Weights of a small transformer language model.
Architecture: RMSNorm before and after each block, tied embeddings, normalized queries and keys.
Each number is 128 + 24 x the weight over its row's rms, rounded and kept within 0 to 255. Layers, rows and columns count from 0. Numbers have three digits each. The size before them is the row's rms in percent of the matrix's.

# layer 6 MLP gate, 832x320, rms 0.179, rows 733-790, columns 240-319
102:129154142131142148107144129163129111153163175126111146112134098120118154153109099144110100150090140078157132100101146111138134133151097124132108091144106145160079112150145116158134108123112125133138163113106091122125075122116102124117083116
100:142103110146164137101181094181109129156113129116110121164120108146138140130131121075158111093115133101101154133120120194166170119141168145129103129120158116106105089135122119106148153163117145151103158154103117140102157114128117114150125160
096:160146142135136167124168152133118142107103111105104076078134184136172143129139147156142135148137102116133188122106138114150155154113133161137132131139108167132124136087121127117151159102135045143172156124102141172103175089122121113125146160
102:172155102135149122129112132135133106109120086152120157122094099184114100130102151128124113168085143133114124116137088122135143161089129135150148115132146180122078164142099104146136126161073143141157146158132131142158116082162119110111135146
102:112113101146126073126094132115120110084118065121124146157108135131131131157117149126115092161119093097104144114154085169137146106158124155149104117085102102144103120172129149125157105145139093127121143132141099136127137149142107150128158062
102:140127152123116129136149084125132118161124153120123126161102117126134091088133112113112133130146128110087086132090095117120160136113148169139140127092120107152074133119105117113152150158145127124099142179104144110131130158143104121130151102
094:101119109123159151165145153160165164106136160127110107128103099102152130116087114152108097099124106164131129101162136105139180145164146101105127128142125161119163129182156138117130154134083105138079129151117154138103156098170146118158121147
108:088108093169135141154082134097132167142108136138145148140126177142148143115152094153089107168111120145167121131127125131156123132138089118137135158116083134136087097151109134126151145151116147164121147123150131127120092079108120102116124140
100:183117146186106147093119072170104116150126133115102121145124169162113137137143161121172109108135119148114099110116127116111153155123174137124132116149104141126121105151143160156118155158148111136094119111131099131123109091111092135119109136
097:111147112074111160106129166156092129136125104139135126160137086152134125118137142114068112146159142150133125132139105075114125112104133106132151105097112047157106123111111105095115124128083154170144115157129176144130137122106110136126132130
098:112158128100163109149151154129088068168121135138134130094104118112128132157107143102148147134125136153105127152135188153082101097086084107151110156127073108126147154147089149079144105143142098121145110158116147156119093105144096166125128106
100:158092134155139123149105139127159126123119085148138113116153121141083130172127150138150118103140150117147148116122133113137150118074141122128096143073159142142155151066133145130124160161119127128110140154132128124122173119133155114144112108
102:092122108090144125168129135085158140104161114125119131162137162141142113089125108111145148152136171112148148097142162123156125103165141139123142162160128136152127106143130134122130136142114121144124108114140174106157171081091075139180158122
098:140075116104099152122157118167130136136141098122134093130115090143126177115144125143130111095143117135118144090117146142096152137166147165147181112144095103123090139100115138157101162121147102182167152133139118145106133126151114132141128126
101:130152095114102091157181128131115115126111143094119150100113133123160050097104103130137123128113126108123123078112123139165171119161129149105130127134084108125139152148112073098129185097121107147111125136148140139140130107095128132122133132
105:125135092082153131115118135107138114133150106155109153139160138118126124123160139108113132164134083124143156161163111141140149121126148145165137134142135110125089107104148155142167140106120134153156172143152124129160139088104132120117147167
099:141174110123133118176134103127147123069130119089148128117124127125161138136170111140100149133178168091149100126133099095162126117117133098102139159140112131114159111106115137111108111133158079140100132127086122114091130106114126087119149110
095:074135151139071122174104127095124138113077116122132125087087124125131121085175099126106126176093134137094162099111107143134083118108122130104169161136154128137094109115103123152114126158165157144122118111096153144105150109140143143147134103
097:111150169119140125104131162074138154132117158103163134127141090182146145121120143125089134128132141115149153179073172143172103164112097131123127148113102093114141135075122152132124089139150095102105142103165202144158132143103103123137102109
103:110116123144130147081113127170121105114109099099164119100101161130075148150161144140128094168152127121141107086156119113133119088112110133105100089116130160156112114148169120096123113127124151153086088140185142128143130141108099108159116102
102:172114097132107139078143098108139114109138145130133143127099158154110081161121141125133156112115142111126139128110125098132158141082120171175159134147157146101096104131114102124163119098134077111120173115132158137126097120110148114107130113
103:115106122137121153150112126176161122140100134114127110200114139086078110148116151124125136120197089104076152146151108138116109149111098144143106118133151151101154131127167107137146131112113109138153086159136158119144113143122135126118116105
105:143177117133155132142103100126168109112179126128106134128102150120138114110113096152141169120122138138082124141128129155125188148140156095186118176127123107130154129139110152112109125100148127182078137128187139125154094143138115090110151133
103:136146178178127109188098137146150133084112121153130089116127168153143105124130138107155150099127144134145184140112123135142105136125123168111144153149127120126090156130140130086126142119071125144140111118090162129127171101158100101129098131
101:113124172105092139091147123117092107131129161089145182123108136097110172148135178147146097099129167129113133134148146162113148129117178123160109131158159133131104140122170133093073129118106132142165156113154080164119132139103118140101105149
097:131175128130128097123148124113129162090141121113135132099092158118138136071139078135126093100171092132129110134123162170109163156142125152152141109086069124183107151114117121129152135136156105092134178101117159115087121156138110140162148171
100:098116114139104128171145120167112132146133136171135160139103132119129134114143167130118192115128140096132133145144127130113156119156124077147089154132115138130160125128133100189146109096139111130126148091141122100102123155149123162158129092
099:159132133179131082109077111131143140101130109111130143123119100105158138119135146130132155148109109099151105134108101120129150101110120143090131106119119121154142097136135122135121135147110104157115051135109142139117083140163106122108159059
102:128115146095091095123151102151101109120097180127145109148133142126145112137155114106108160132129121101091114138121137144121145105126116111109160088149123143087080109129126144103128118150115129149116125078143134140120119115108126113097122097
103:150148123127103133140066125161146115130086144149090144174108155151146089115131145080114149140107087130149099108134109093110106177112120126126173105118129138131125161115151145121136157102163096126144133121143128131084140091094150120092095172
103:131144129141137096123154131110093137149131147140123154086139109126123096172129154143135079153110089115111132161130093126137130137115083127156088109127076129146073146147146086180138105154137138104145129128116109143140101116128145136110135122
105:103176099120156159149158135179132129149117121130160148125145102102134134154149120131135137120144096125109148117122126165109120147130146098124101135133132097099160141162141131137110196141152146150121120131139095135128078145125089157108112106
104:144115101137143119147158123169091143079164096139157139148155110103129111132134131149128139127126132118090153127158103085102165153131138114111045148129124086128106117090154121130124094105107154068143116096110102141085112120134153115167090115
100:180171182133140127119156134128148090092126120148173121114127114129146137105141065088143127127094140119152105147123099132137126060073121126153128107123214139165166149140104107170102096130145133142135131110100156109185163121148130101110142140
100:131154118150126100110123143165123129133135123121106149141092172124154114067128123172108159121145138112138142127108192090154146129082139140137151109121108150158144138087123118156151115119170153120128127145110120080138154146100142119137101093
099:118130167122104140114124128132148087108120195096133121163124150116121141130124117115110152097146151128137116128151101136110147184122119103133085152169142140155108101131111089108148140091102138081096104099147101163146133116160048098136175178
100:101130126135129133154123121104145108126129132134121112165127121171109084128106149171129131102139134094150119144107117199138098156130136085094133163129129136101130123148157109132131128141129114167115131129152157160146161114122118167127085164
105:143152120126157124117130129170111116126122125149099125127134109167189124123169097117115117137187160126196131128133095085134109131118110129128173133115108129130109141181156104133148173147122103138131119145159133140153100144142153111128122096
097:128078094157117143149133165133121123095109147097159180130114139114120097138169143109137111109118177149140113102139172144091100167145128089106126099116127139118138152142155105129170150131104110093159126126082105126141096124068114142158144133
097:126126138139143119139154116147127157137121134135100124162142141108126113140114137122133100102137086131190104157149099149143132182077157124116103106113106141114078095116131102100121156117094115139132118116106154133112137121092104128115106137
105:147154097144112125111149128120101117131090133168114150151105152103145168121104083095092107121141104108142093155133068143128116167138107134102146139152183118067098134123123138127168143123095131108090142100127133095127160126101104156119102137
097:109102139134150170164124138153101153137111108136081117144120122123150115118128103089128143141125128111116084136143109087122088104116086168113128113134112155149141136130073136095138165155123121174114117157147126161117126140093095106130155121
101:157138151167093100113145121171147121123158110101110083135132158146117135140094168114127137103132123118133117158121144135116113134102140129152143063181153131116132134084131112087132123144140125144170161143120101128124161117144127137093125120
101:100127133101178102128147097147092085097119125124099143149155150128130136109136125109162154160159110110109087101122137080149130120120140142111184116135151132136151188123133135131071130168122127164128141114153169125121149092125142151122056146
102:127100143126156130135136124188125148166107112151079072118147102116161138077128147163095141146136124069135118153124141112110130133142129111141153115139096145132109121136145090144149111094142121110172135139085152107139161154129135103116125145
100:098071105171100156162053125153141139124138137116106112110092175125170124159168165153162187135105116162094157106108172136149138165116087150123126154124117134161102113143176161120161138119119078107139153136108097109118115116149094156128127118
102:103096163123066104131127125155135118110094118155139123137180096148127123107097118121126160123118127124146125111153121091133110134081099149125109132147134124154126131084164115159173119104111095136123106118176152136155118147145147166118168131
100:178142129116118115129095092104138123142137142120118100107149124105120129118178133098166132168124158183097128135122113117102114113149150165127116145119152100114112070144133141122123160113152115152122095150092136129142136093180117090156121131
100:101102135131104099136122112150109148119137174137185154126156131143082167110169122132155124120086125122142147144104122133104130160069119128126116081159155138108165094075131128128174087137147159144098129119130135097141131084098123100155169125
100:107104122075132132091125174124122105082095093148173164129108103123125093140140136117147110130115131166096120130126124143145133111103165118144110165152121146112136097154100116122128086128133159161146123096126151118129118130130137118120129105
094:138150125137123139142140114144122104102112096137123128143159128142120105185096117117159101122137171179132125123162142103167128126106130120081104160165131147143154103139152099117155125131111125131111114127110160159100120124131163156127138117
103:123122107114124132149081158162166112134104148113118113087150139110146142115146136052145099149193158138126142153105095105151099135131106138128127121140144110114082148150153147165124166145160125158141133129123156074161177110100089135131118147
100:107118144108120171141122103089156147133143116136144130145146091134091117157075082135091118108106148112093148125156140190117130131150128132138096117143138158100129137130114147115124126114119145119152088143153135109119133139087144130100101104
098:119102164150140141163141083144127128084150130165136134133136160103108109099109124158143136080090114139080126128068074144142103112119152165106117150084137122136141143089122132105147076148148129106160141154179166123122129100130140121140130121
100:140132169131071165112135092091119099186135120146152130094155169151174138107096115146141124134136107106118124147171125099126149162111117127132112076122095131097110118066136108105133159129129146082121123187143117124127143183128147110136104133
099:116131152112108156127073138165135179132154145117108178121116121131114126132107151106119135112109167137107121097110128111124148131160135122118140117110114135134154160131139135120108091083086117121128140153129112123118114122135134107125140115
104:105158146114157105173103086135118127180124133144083086075118142129103140102127161082148111129120153138120108165175152132138153112109111154132126134127153133138112135146106127085121126114072090145119139071112135133138137125129103108090125147
096:121127151139148135148093140109112128080088166154109118086176160151139128141099135118137181138116118132120139170110172076066109123121129171097123116146082109159130150112166085079121103124135094121157150157149124115133152101101135075190122150
# layer 6 MLP up, 832x320, rms 0.186, rows 733-790, columns 240-319
096:132145092101131107121090115127094129073115151147136107119125106143106116105121113184102153148101145081145135086128117076152167159133140146078127157101167126123156167166094144136156119105161102137127118150152150157121128139157155106090131096
096:148167087073109083156138162122128152105112114114117143121146105076094151108113097158094155076132136192112150104096127136149185136115139157136125120134119115082165115091116109139081101135172126157111160150080148160096147108148143177162117158
096:108118133110101158086142153125177145127114116116117144149107117157122091142104123152099132110114159147097080129110149122107108104148122132133156112104116164120131146147146121129156137098107144162156163098126182137154144158082117107135132158
111:135162162145107116096093125149138116115118143128147132146131077110133147146114106135089105111136119116081143168130129132122124130082133118100171113157079153143106158144144164174114156113118153116158122131113155113191108129138083093120137103
101:154115104121126138151172174163111101119099103148118153141136147096117132078127108180118126094144157131140096146105176116128124126119125118135135199119137105183118149138104125167140138124130121166102101176134145131113096066143092105174145168
101:115159144129154141162119108116125132174120095144138104142162151145132117118143133114137125100132102091107155141187094129155083122147146150108128121152116134168145127117104125102113094122133139136109144133140136124178125115102156081115145186
093:163158151129149150086150129092105146174155132124126091152114128145113104125139099116128104147131134152141132153121105100100127196127119126150133161128142110168121118151123146136166145088130115152089130174123124130119132121111161091118120147
106:109159127123143148167121160122185163156106203169141141155149138159136120132104141168142087112138140111153117132075103108139139149101086084118120154088079137134129155089114121110145109143084152113146138119144167128070138099121135120113133130
097:116101144170138135071115106141116157161128128140130131114148116117132140138150130117137099063145151134107161141142125084119085155144096148148094097161121118098123147161115130097156104126118088117123146120120146149122136128111136161110110141
097:164159131160135088151167130131110097128134117143120119124150154113158122110120156090148132121129124122110132111141139106153117116116168141106168153171127176093152130098094108148084142097131101142144136116123106149132132102166164111081124175
100:153115097141114125149124141117081117132177149095162107157126144138128089135155132138129145163139121139106129101134111137128119096106126131126159115113121106191085155132130167117147112181064130111151126111100173127113077129154110118167153100
107:112119128155126104151174127114141124114150114154134165112125102135140101132118163122132139101112146146108101161133113104109116115136184120144136132140131099127161094120106100136143135108153101142130135119127127158166146125151182111122151123
102:135128133065131147160129120106078117082155106133170125186138104144137143123140170107124131146095132105129123127065116135141127097109112126084168138129113098137109140135105112127115124124115118138139099125125094157084154149119125142110116136
097:149159098108124105156144104126140113129141149146116143093129144112164151125124132108136164102142165106105114103133176163122142105130116130154125087119136099102154096148115113119116133135138176131129112106088112102132117153153115110147128088
102:121137133148119128169141120082139108132114128127158124125116130162162156153118186116090139135128088137105147143105156130159144139153095100130127108148094156142110145156162104118113119082116114154139125118074142122108152122121117115153141169
103:117143068149138158099088156148176105122130111156125125134119122120159136158102084090156170127134107160123146131138101152162138129110159119156121118147162100110109143129093138162156140136094099142140116093127118139130099124090107138136137135
099:139098133133101138130125119090138091151141162088114110133174118148133111082102120105147087141157142085116139124113125121075105138173101087085148121135121153104130121160114138160129101166136139158119111162103107134110062189123139104149136146
093:118120108160117131118176107140132129155162142110137152154119108129150136143112128117120123124195114102135147133093133127121128141141135100129146155119142158133156179136166107162115115129149130131067149156112091099146144103095132109093110130
097:143129124142143110118130130112158163141106175130107103111143110117168156105136089105162129083131116175132174140121173131146094105114136126113116127125123111122119118130131113133126146125192125105191139080174132161159134171110091133124109145
098:134106098128154156122099162142115120109116117114100105100104132136133167158130147115131111161173113123124138083148118126139113107106112110112124083143129151149114129164114107139136153139124164133078132095160131141125121145096121102166111098
100:120116149120100133161113106086204127170146135118171190158152142139161175138109124114156184146116107167146124142113100113123140156114123150105173134157171153143149149154090145134145114111119115162119134141129109162096143115139140127136129158
103:126102125112130159108116122147132167098108126170124107117122103121115120143124163145159100091130134111143147108129106165113136145119103122118147127153143103129161171173122120118143152136088130112107137113146157170151075168134154167120108116
102:124131113152127106133143102135109177154165073146153130136175139140114152084088142130068153143119124103114079127164135138095095101152150130124098136123168103153095138146097126122123088176118127129104120168105115056115132099162158115141112144
103:117131112111107114149112165117135135112151121069075145120083175154140138147122067098142139151120114141099151129127111133144140102112105148161118126173112097128159126097167115142072152173072127104147155164083083093108122154184099147101081115
101:103112139158142143135158099162092122144149163134134114129148113123140142174089136146126140132116133095140114173149149101131132124104125101189133165131137138141131178106153113150162113097152116096135118126117138070155108124109113095121077115
097:151160153119143149157138144120156119119179116140105129134103143092100098117133167142108135122159117113128110085109131124125145135148134118171152163114075158135075111166112147170103140117121094170109138156113117136129115146140146095122114092
097:155069129139100125120132145147122098129139108115129172162114104122132092129122152103142146122132110091109157128099141110142113118171134121139099122087168094135142158168141161170118130121155117132066100052140141137114139182113134185124118110
093:162136113132137131149103106106170111124120115127139165119168088106208147121133149124121122115125102102151122116088122162142184127100107183081129135110169137156123116107101102142135138132083135137108072065155154187115072149154149112128132071
098:135104148139123108112074103161146137126121129158127103126144078107155143120125160106110160134132100158141147142102106174102097132128151126126135147087111136157113118124102182155126145113144149136149129101137138118130123075153125138192135109
102:143084084161136125107142116131134147141144155084153137139112135165088131091121107129073117148150163090154125148105106126135117091139110105117142135171124124125097118122146129118087094151142157124125169149134141112145144101147139137128157084
101:122133085127082121157137142121130145117152086140117144154119149101136129134140162115116150159083104165108111141093115166161179140134146144133169145123087155153135145091114136116182139121143107122128135145102130092112155095160116124137177125
109:149112114127161135144147122081127148135121115154163126136112114182113161130173132153158096102148130129138136106106142099136150126120132128181139139147127099110112123111171163137113132158135139187106117120127106162101101166168129092122064170
111:122163125108147153111111067118111139166095119102138125143115171165140168096148110116166131100161142126142125097119149132112090114103116125170143109173153134125114106154102144121082110116068117155130132136154084109132143150194122152104133137
097:139179157148107083082112118142134072070085104112116116134085112128160120116174110128149123124138101152160133171120106102153114120145106064130103158129133128145133095152111099146100140144100128061123119085136172103141130096138098133121121135
102:102112086128122193091128107133136140113177099092125159118092134145136104122116094178149119164142114119143142158124164132168134143116124135161183114149149141112152107114161122098130109105121126133114111146127119113104163133147136110112107121
101:124147152089090128122123129153110141088104154104152139103088118095151127125122133148121119122143115116148119161090156149146133130180090154138118144138114081066154127083139109163132119096159127091128094095169128073134168130150135119134134100
098:117167093148137133120100126058111095093118122104132115153147129158133111101078163121096116115176152121100126147126089154171139156137104129104128156142139130130099136120150124101143148152151126182110117134126151170153178122108147173108091101
102:135103161115155159120126138121151145130135159170125102127075093134113129109097129139135114114155114114122098135094113132155152102154136105168136136185143160143115120137139163147135129147096164146082112133168136114142124120121130120109172115
099:128157117127129136145101177109151192102162085142153119130090110144166097174116112141159131123114136125149163162132124079096108094117086132138122150161152132082121122155087124112135148159099109125094138149114178124098135119137175129106144099
099:155138102107133147143137104177116104120081131133142138094098091141163138126136162163135212118086167150091149072083127108112142103127094149181168152130175126132146124130151127119124163132127115130156167132170092092153157109122123149156121110
101:149097135132119087106107158150114113117093101133121115126113123145111159129101146097159102111117141146113142131131067125076180104168074139120120149171146115137152136111132153084115131125125087153062069126116118156150152116133117115104118136
101:116119114146138109103114092160142115157168122149132137152094111113110120122113120125121092146105118142177128156128125098126119137162175087109066084110135128149125141155171118165150129148141101123126127136146129106131158128098126104091129139
099:092137151126143087139141130086158111173092143130123143119129124093113118151171178104123095172109127140127110132145121147120137150129124140160170106124146158154194119171118148176113065174118065126115143139149127146120112120156122087102153153
099:102134092136129145123132122106137165129150142098157124142105081115098152115157091134119158128122130120132115132125114122038120119139156170151106139131124097160105117136138128099158149120175124105098126128155112162149137094178094135152174108
102:128117112137176106080143110167123103127104147153166116179128135117127110122130188100138166161123124114123122128159155152142070134137169149138168083183119123165113175117138126154123086142134114127109114157091106078102111130101113095139142139
102:111145117108115149146172141093146090109124078107147125114093091114138129065126102113112128124155116120117183138160094094125095144155127158125179089099126134110124168128102110159163149129134110125140138103141087132162113125126135133116096174
104:160135093133140153139142093096128086117150144128120108099111154123136110149148101115126114145118130133151154086125088164120122115153160133157183094098118113115149151165084120106099157147105177105129123126100096170137090128145145127127115085
095:121135125119115157145099129107107131110097152136097109168168138090138161084114147117143136104143124100128103111136086117147155126148130135089159127173109126095151125120120112109110122110106141171168123131128137152075134167181134139169159118
098:129132124155150109137101110136134176142126097149179108155132082132173144106152148146131136127114140162157098079143129115076134130111140123127166098165147126137115098157121141171104135145077106116112074128165084142144130147163141145130131124
098:154186091104134124113132131141128146135166087137170127097164179127145138141124102085126150134107148133175113079179128121124139127129101103094154106124168141148095138132123136145156156133138147120141129155118115081116158168179144155125071139
094:139116108131167140127157148154138068174144126124139123083152163122118162078104125124119094135144158172096126154115120136116112152147085119124092118142132125130106132126093098096101126140122126180132110141145136148135111093137128130120153135
101:128127136113131138129125098095163112090139158118108116131147098082137123147119108108131121102110093103104102132093111096156126137117097123120137130126177113171147165159137083145122133143126178137143142188154132134145145069150133133086139148
104:101140141155109139132091127114113139142119123110127118137122156137160154145127077136126113129116169115137112119133150125102145121124104118112114135124165160118153150165108126125115110142125083134184134109132164122153171166120136167155146135
098:133101109109108123132138099135106116109071146170117147130145130109156155129129166152150140105136162164115142148061104180092153101088126139120177139112124141122117108066140105091120142144126137140147159151172126111114079114168104103180092118
100:124128128127126125124094119120105157164176114150136152130158135104109173128130117151165115132125128110150110139167173155111159132101114110170134132100152150127120131115148156152119127148129120133142126082116115131085146100156136158174125155
095:108111113070136130107129121157138134154122117118137141193134127109157173162164112156136107144142120108142135159116119125145099158123128152139138151153173143141121187137105071138145120114161140164098114084099160078146107140118101132108089080
114:103179107174128139121168140127083135143154156147099153102124131125125135161151114168116122098132123136101150108129146096170072126104132111132119148129144151126094135139123122125083109122167146132128177141176153122123134086153132118110136129
094:155129145135163110130130152122120142151163109127154132152091105103110101107153130130140096134141126142101154110147123191118150124140081118126070117093150114180109111152134127132110158073125124142119150128133179079140126120147127180132107163
# layer 6 MLP down (transposed), 832x320, rms 0.215, rows 733-789, columns 240-319
102:115118164175076160101165124157147116165143132146108139157124125117126089125149145122147129114090118147101113166166165111103113130081107112164153135133100146148107134136110145097109108158127169084140179083071117101144128116102080127113136132
101:105112155143141134105117123109149111134152116149122113123126139148124133118156151116129101152122146131169117130120140115115093140106090106129098148130110156155128150152119134138145130100153163112111087161147119094145133109086144088132142103
098:160111106139129125158119145140127146102164127096076080123150123126106162132145110161165097181135139120161153136158103132166140131110133148144159170127080126129125121145093141129095151164160156102112060133125095142068143091096129136110064129
107:135128139118162085129170091143124127139117089157150086168133131154097114119115164126116080135091145120144167110134173145150161177119118158179138128150150144159114157128116166097129114115138152161106140075150062141138103119135101099124133110
102:129115119149118138152119118173134114107108175109108126140089149149169113107124149155134126151077132155065134119155099160120108133140125180107151148083128121092113129093153149123170136096132114083136143125128145085135195142118124158114110133
106:152132113110163071138153126168130127113108116102094105126136121141126129160137087108145130157137141203173108110091138089148171106099129131148120130127094089096117129098158110094113135143108122103108163144131165142121115141144154131151133105
093:115092140101142102108098102139105124128060141148143135113161141128126122108101168122143153113131158145115149090134153179156101089164131115136140148143143101114136112128133131114095094136115143083159109150127103132137115125113104126135125113
105:135094125126117100097135103143116133132164117146109121111143126155101123123113103137093147126097163158132087087139141129102091063114132157146096137130120124146117092141142111121119150091142133141153125133124103107166082165117175136151129096
098:169136120122113126128149126096145122118109111133127149161134110116127151127117139111097156170124097145141119123137180135159151145134143136131114124113127150114158136096146110164117134138146177092145129145143141091144098158135101157140143118
101:111124163127122142137153161107127151118117162140107111147104084119132113187117115102097101120173145124174108124128130131137123150114130095116139111081143111152085146139114148121130125155127096144119125105116192113150119158121097128135124149
093:107117110176128116092135113120173148088166110134127146133118147139119150081094109114085103128095111166159122166104143104138136136132123130138111129057182124091157121109162133135128154112144121125118171130155064113139125162137149112104126135
100:137130125162158111132118166123137115119129069131156147151112159091126105161174157136126110119148159124120167193118143129128130140106135093083126136105132148115142135132122159147140143135164088140117164117119120144113133077092138145086126113
104:117144084129165125113120132127109155111103134154076111106103157124144134131123129140142121115141136163141126138117133131103131155135143145170121128102171142133128161123120139086151157121141162143110148105158111099154098108071148134098144167
102:113132122152130145110159158152127127099111158111153119146119137126121147131118102155134143111086113153138111209151140108117121072124107117119072111121130106134141187098098117119106135091162106135133138088159143140136143158122104154173107133
099:145114152122142152129138129120088128095146135129169118157137119091120114097078123141152150095172124124133117139137031171114145110111141144125104131109133125142153149145156113110147126134125127144106127108153158139098155124158167158166147115
102:136108131122140147101140117122093145093150141111134132125163103103108145190132108118171112104120149148144081084143075155123133094173120122124144135133142153117127115138183122135122127085172134119131135126112150153127148159130113135126128120
096:133133102131166128124138136147101136083140132143128148174099170096127142118130169200095131148089125164118124079085136134154134111116162129124106145126120136132123090071141122114132127142111106114151133075181102114169169089135106122138115125
091:114136151127085108099089172124123124127085093125112149130126161135105103113135102143128129124056139168100110154133130147136131136111131151134114117124128105140097088079100167096120127114139102150172111081127128137106083146145124146176130140
099:117136117129145119150125121160066085078128117116144133148153165127133109152142147116119100146091124134146065144121089129143098137138120127123119119075133132150119129152148153136103120138079157147110171153115098124116112123136165138109166116
102:121124124126175097128158100073158111146142118129148155152112105140145099102100094142109161129104159122163142147088137115115126164166144127158114178154128101120139171127150159145145110127128117149149116175096101134095120131158164136129149135
102:143120122117145170107119122169107096058122137138125107183099116124116101122162116161118102094101162156103157136131111144118113079149082145111108161111095092129138141063160128146129139152188138142141103136129136094100134133142087130136104090
100:143148136147118141149112153089114099114111105110150138124132160138153127122154112097145172113150152148125101153128143099122118138119132132110123130155180138105134114085153168133124106113150162108108148157063108078097156104184136098103099109
102:125143162135142102123146155111132102131153150102163118097099135129122163140114120120180135136126127166096103140120156112078120150133112146124156133117107155140130079104154089153128142099130139116145122159103133169098120136091118144160116132
108:128101172154150167169112144115130135137106074123146143132141139076108059164145113115109151123149115157167135104104126128119085166101129109090139083129148162082112176104119149109127107161138135133100147115108159129107159141134142102123126153
101:184151112123096162130104158075117109111115128151150133158135159127115147149158117095117109120132135146136128112112138123117123159103103139097145108123123137113169091125125155097138140166111113094119129098115133165123147087129160146105105140
100:124115138104133080180133114128120153136113166137153132154160124151190171157117126138148101174103143117150158135129130107152131135121145108060153123172124145125137148130134095133119170123140155092125101138140135162133118071154156136119095103
095:135129173130131113143087112110198161123093119079104091106139115106120141095103158142146082140129096152168126131135107143157095108126125126151114089082146143104111106120126098119110157149131133098132152167092085121149121167130160107131124165
100:094111139117117152139154161133129109139133156117159113122104135143081146120102133112115132153126146186119172125163149111138077118167132129157117166169084143103148155096136142127120131135178136130123147125152125089152161110118107136130118164
099:170105160137131108104139106155164105094121101116173132067085138082121137129151127135137112119134100142136139130116150120139165123144093125152119132151174122112108084107143068121105135127106163118159083149137120147122129118095101140059132159
104:148057108091120129113151131140141084120110127165134101144165134100151146126142129103110106109092130172142102101192165092161142128113132155120173159133137147121112087109133138117180135111142123118138095116111093132174182114119133110121105142
102:149099165168160149133158138159134135118127168121177124117120113122107169132111147134110105100171144100150137131122122118143099152110130197132148146152139061120142158149117156130137134145126163164128131132138155162160104124078128162142108147
106:114142147083149118105102142142147125107096164127166125149140182120140122108106119107123181090124148129110130131191170115165079115158126130101095148141095134182110201129114123103128081131122135132155141106140174123120163074147158109121113092
113:116130161101069155144133129083097150101130131168132144086117140132125079146141126138145155105137139137095082121129102126157144162108100147091179118081150121106110114162139126138136102148121115143106060123103118147131097142099108114131117129
100:132075097093128157163144125116113151197145135146119108124146163125115170146099176142100124096140122130128166149138119134116153129156144148169132115175131143135100154104147125097173135113134145158136139176127109159101144127122158169143127118
101:132153155071125102130148125136110119164131153131130091139119118129145110146157157137113104109112119136090097117146130153165135159146106184146102122149138152145107134104138117153133127130120078121155132076106086152138129141121091137125184121
099:104097101176133100170130105183117133140165084101149114108114144174129165127183126120148128197136115132095159088132156111099123128091111139117173117138104168150125105128135149152145119100117120128117148150086155136156113112092148167120137103
100:130083101129097157106137117165120122156170123139160136098133140147121157115133072149145111169106135166125107149140147091138143088102136145152108074125123126161140137112129129106141128166121156126154116160112138102132122159176138110157164140
103:086154126127097107123156143093110141124144102131132166134130152149153090134120147105124115161105116130125137135138157128093123131098164146142105130094164153113169116116152146129143134201129087123159142113150141139096171112105108145119115172
101:140134120121093130092128095137135063151115153144109152130172147142120169096125102140071124096124128197115151106158129157134155130118168147118089130101132111148098153100101156161119156102155124142117113112145093157177144131118114152113110145
101:142118072149090162164161115115094163116130093145147103133167141125123118104137167150129090116146102127120103135145126125133082138117120080098173091094142141148128098148112108146114104154092147106083071161145156104139114143149172138139103130
098:132088133158114141126100158084138173140159137137120144132135121126178109122155114108147183130094080141155150128148144114128145101091133096149140118170068125137148140145112134148122113158107161151194132115087153111117084100154145167162123109
096:146124194133115136151111142110137133126112121115144117110142122151115129109093138142150171121168107106109110121156115137121129137125105149123144119130117123087148169116133119085104162101148178149151102128118095155095050117128112145161185139
095:097155170140106123132155117147119135154146152123098117125116108110125179084076119142090120107127144122151119110141119099146097145136132099094103165152123123120104118164107140102105197095134142148151075074083128145167088120071125149185140143
100:135072144128123110153131118160105127118106133124106095102140144149159137118123110108133102145183121114106095122075159134173125175130113111126155150141111097128137047154101139141129126160135143150175082119151148160097126180126151099146103165
104:141152126106095177165133125107107122138110144101113132125119115185123142126127087152127092154115132145117083140110110129124156147100100172123110146118157155049141156135137178086106124159126149115074136116185116185134141098133127155152097138
101:091127100153083112137110081144124106097155149123120103105146167102144176139103150139129173139104078134162087097115158167119108162100139122140128155112134148127146143121138156104113117137109078131108142151111097123124155108149142123119155103
101:101092163090076120156056115158109166147113100110155139115193100142139138103136082134155137154130110113094152098135166119155127132134136156075127102141113124153103120111166130146182131147126104139106149129127128136149104100147109125122153160
102:144133129093146112124140131145135103111150157130127117122119120129127118142100137130154147167126147168123203116102141133125078138111120119122105134102131109137140093140182151135167137073135130094108171134103124152159159101081150141076101128
099:134127078089116144102082113155116152076147137131140130100133128076141134138136112116114117136108139101099176135109162109121118114125126164178140092068121088149150145116140087108157154090144136136144126124101105135113110143119097130088113178
097:143118124134126107123114108164108063110139141113075132115135101113119150086135113117093094122119130145084126132125114127161135168130188133126105135163124090103120111106155119146156101097135124128176143098139138163104091086095141139152102074
092:142132157152110100124098104099127164126141167133140170150117073115089085193103106144144140165147111136115145117183113124184144161107149126133130134101120133129141101122145156143116175107118144119125145110092103112121132135141158136124113134
103:081115130128148132119139161109083152162146127144185161161098133164150113113153130161113137149130158114117149138126160140083090116157175159132111131153041155080154153091107121100140125100095119167133104132112141108119107209115155134171122122
100:137126177157142142145166146140128153123151150160129121100120082130111121182158153132157144130133144137149157150083095099166111146169175156155126121154136087148112115129114159153131130117116151146061095101157096146119167085098145086144122159
095:141109146173165085103125089166154136159182118156144159140080106131083084091115110108102109148098153098128112121156145093103172067144126129114091088060120139148148094166128146148136165148109124133115117155123107104118172169091124138136161126
103:119108151137119096141130108122122117166116139172141153084134103129181132161085139113109122125129114115140111102155109151154108153157146147126105061139071135135119133099139117111128125090112149127107122117142127105117112122136160153093151098
099:164137133152176134119102098110114186122149147106095135135127140147102103109107106078129123128111171168136105107146129104119141118156131125104153109145094093138164114129110121177151125133120088086178129167131097142115150077167133123106115107
106:171115109104121161107107169149137092121113129105134159136147142082134095103085093115150151144116147148185130139084103148105168108152153081099092084112153087138142143131149136113170102141113132135121125122148126152143162166117120109129140104